Each number is 128 + 32 x the weight over its row's rms, rounded and kept within 0 to 255. Layers, rows and columns count from 0. Numbers have three digits each. The size before them is the row's rms in percent of the matrix's.

# layer 4 MLP down (transposed), 1280x320, rms 0.0398, rows 1266-1279, columns 64-127
108:145117087132182163124161172136087100169182112082149114140155149146102127154130048091071107116072107147133084145125120115097182136120083140126085126125108178103128132087155082083158123135107142
100:134150150162068134100161156144096102107125146157173159155100135139163144086109109109151083095101156160069157126136145143139135096199171154087119153072114089133138121141150147113137180176148109
096:080145144172174161082200121148110178175138153123128164133158104126132137129111056100138115156095132166097135189140146125098162059169159140162085158113124108117144124117114162171133148106131093
099:204103106115150164149113113100125118084119145144151207150104138128086083111151140081138148139103140148162079144121071126075074139149084111145060185143103137116091154189148106108099171135125142
093:145077139122124098125145154121136193138053127153097115086146146126111135095076158130129111115150137039177144154162133116119151125121134100096076119103095098100132107177127135151098150112098139
113:057129111124143141112176158075119140115118132118130061139152198166157195136119082103132109207120105180118103093183089104082133150167112107130106128204113132161144133128158133144108106035125133
103:121084133107163141069145144129113125178122217155111166166140165167076126076177111113137143133107167117177088081111141098150148102112199113127150120147126110101160066041190148171093149162143100
091:151108133175139097076045120155082109162178091166140094128135158133101182161128160107112108126087110152155126151190085118143126161136139137151176131049165189140110121126150131091131106192093116
115:144146141156108140181145092116195143110143075058039097138148148099116094111115050126138125128140208099100100127182140145083121164162115139129142173108111143141204127094164106091184077086119166
097:108133138105120117135195129149077142125120117143139153138104152142080102119113130090181145105154102162118148075098174095162147195132206148138103068111142134139136053149210135148147172160114095
093:201103184083051127185089146143159178166094058131051155109096102111125102143208143139131109145149133101094082130125097131079087142108105112094155096117106146057111140111138142128184191104100174
096:100147087114149151133120135098154122076146132118116157067134131101104072088070175135099157087137132119123113102119124146070179125141142108180144138100166143090125099138113186141111162170130079
095:085181137137126117101107116117141113107103150116222154107102062096092163060102156143134124117090114197115156084147163076095169108130182122140167230064137141102164151129140171049134148114103152
103:162128103147189109112104089142092116184150102113152086114130068118123139104149178097115099104102103143151095110128077124119141109132139123167184115077121104144135110114149120119123115148120126
# layer 4 MLP up, 1280x320, rms 0.0397, rows 1267-1279, columns 64-127
101:142121110062151105140115168228122102108079114195154114108167133145137083099129082179151131126075106205107105116148164106092099195116115093189127085194147137158145154091144060137128153067205130
091:136157093061148089179143114136084051113118160137133080119112104189096121158129154197114182085151103128084105056097133113072111129110167164162119131122141112091133118148167145117169130137098142
101:152114110171116196118143130117118121100146095096107072110160113161080154135114117102071184162148111122067142098118120179199161103104124174139195113110113130117106131147099136110104146124115141
092:166188082145149142100106106114147092138122167115145079138148098123137152173123118081152117115104155091105164096128118132119051117125124178206152152197133143150190109092153152133133131109173123
106:127171158107102116147108129133117156122131105170174147131173167109128118120131098148129115114211156147149141066146104178109116183170133147078108138092091106145128126097121101149095144153113188
103:143133120139057125118203142213144128165119053119186182113142185132143095136157132162098176072144167091129100144167142135096154139133148113119130069108103073092151151095106116141104090132063140
100:115164159190135158153158135130124140134121164105123157124123125151159063130085091186145126089106111132091143133128172113123097156139126159100090108139107067158154142114149162103134116099097169
114:127129136200177144105148086108101091154118108154088106070144099130112149130122151081142153153162172103142128130152108146077164110119127098169125206100118090134111138119160092113184127050120150
093:172104125124136127129120126153065135122143120098130100088122113130142153125162188088118123105190205170163187097135111150114162177095118121119124105174102162128097126153158126114112138072197128
093:128154183163246125113147037109064090091116167133110106123128138094127146137137169110120160117080154115176136087146090135135124113213153095185170089125136101135153031100065193107130112151126157
094:038146133098097093136144155185117061144181099093107121150117125157146128090115170114122052065105079126196134122115192120111122189150151165082134180143064168138114115153087112124090120150101167
090:103103155149093064093121164096141093183144166140088141156094152122112170087105086139106123167111135095139119105149107142057169150070115158106133143130078195091115059137110124121191101127133200
097:158075106118090140127129154153134098152100129149189146083166090119160075133092123128097170109101112172100180070151113134115114133158173099133186128091075154127101168127116110123181123123211127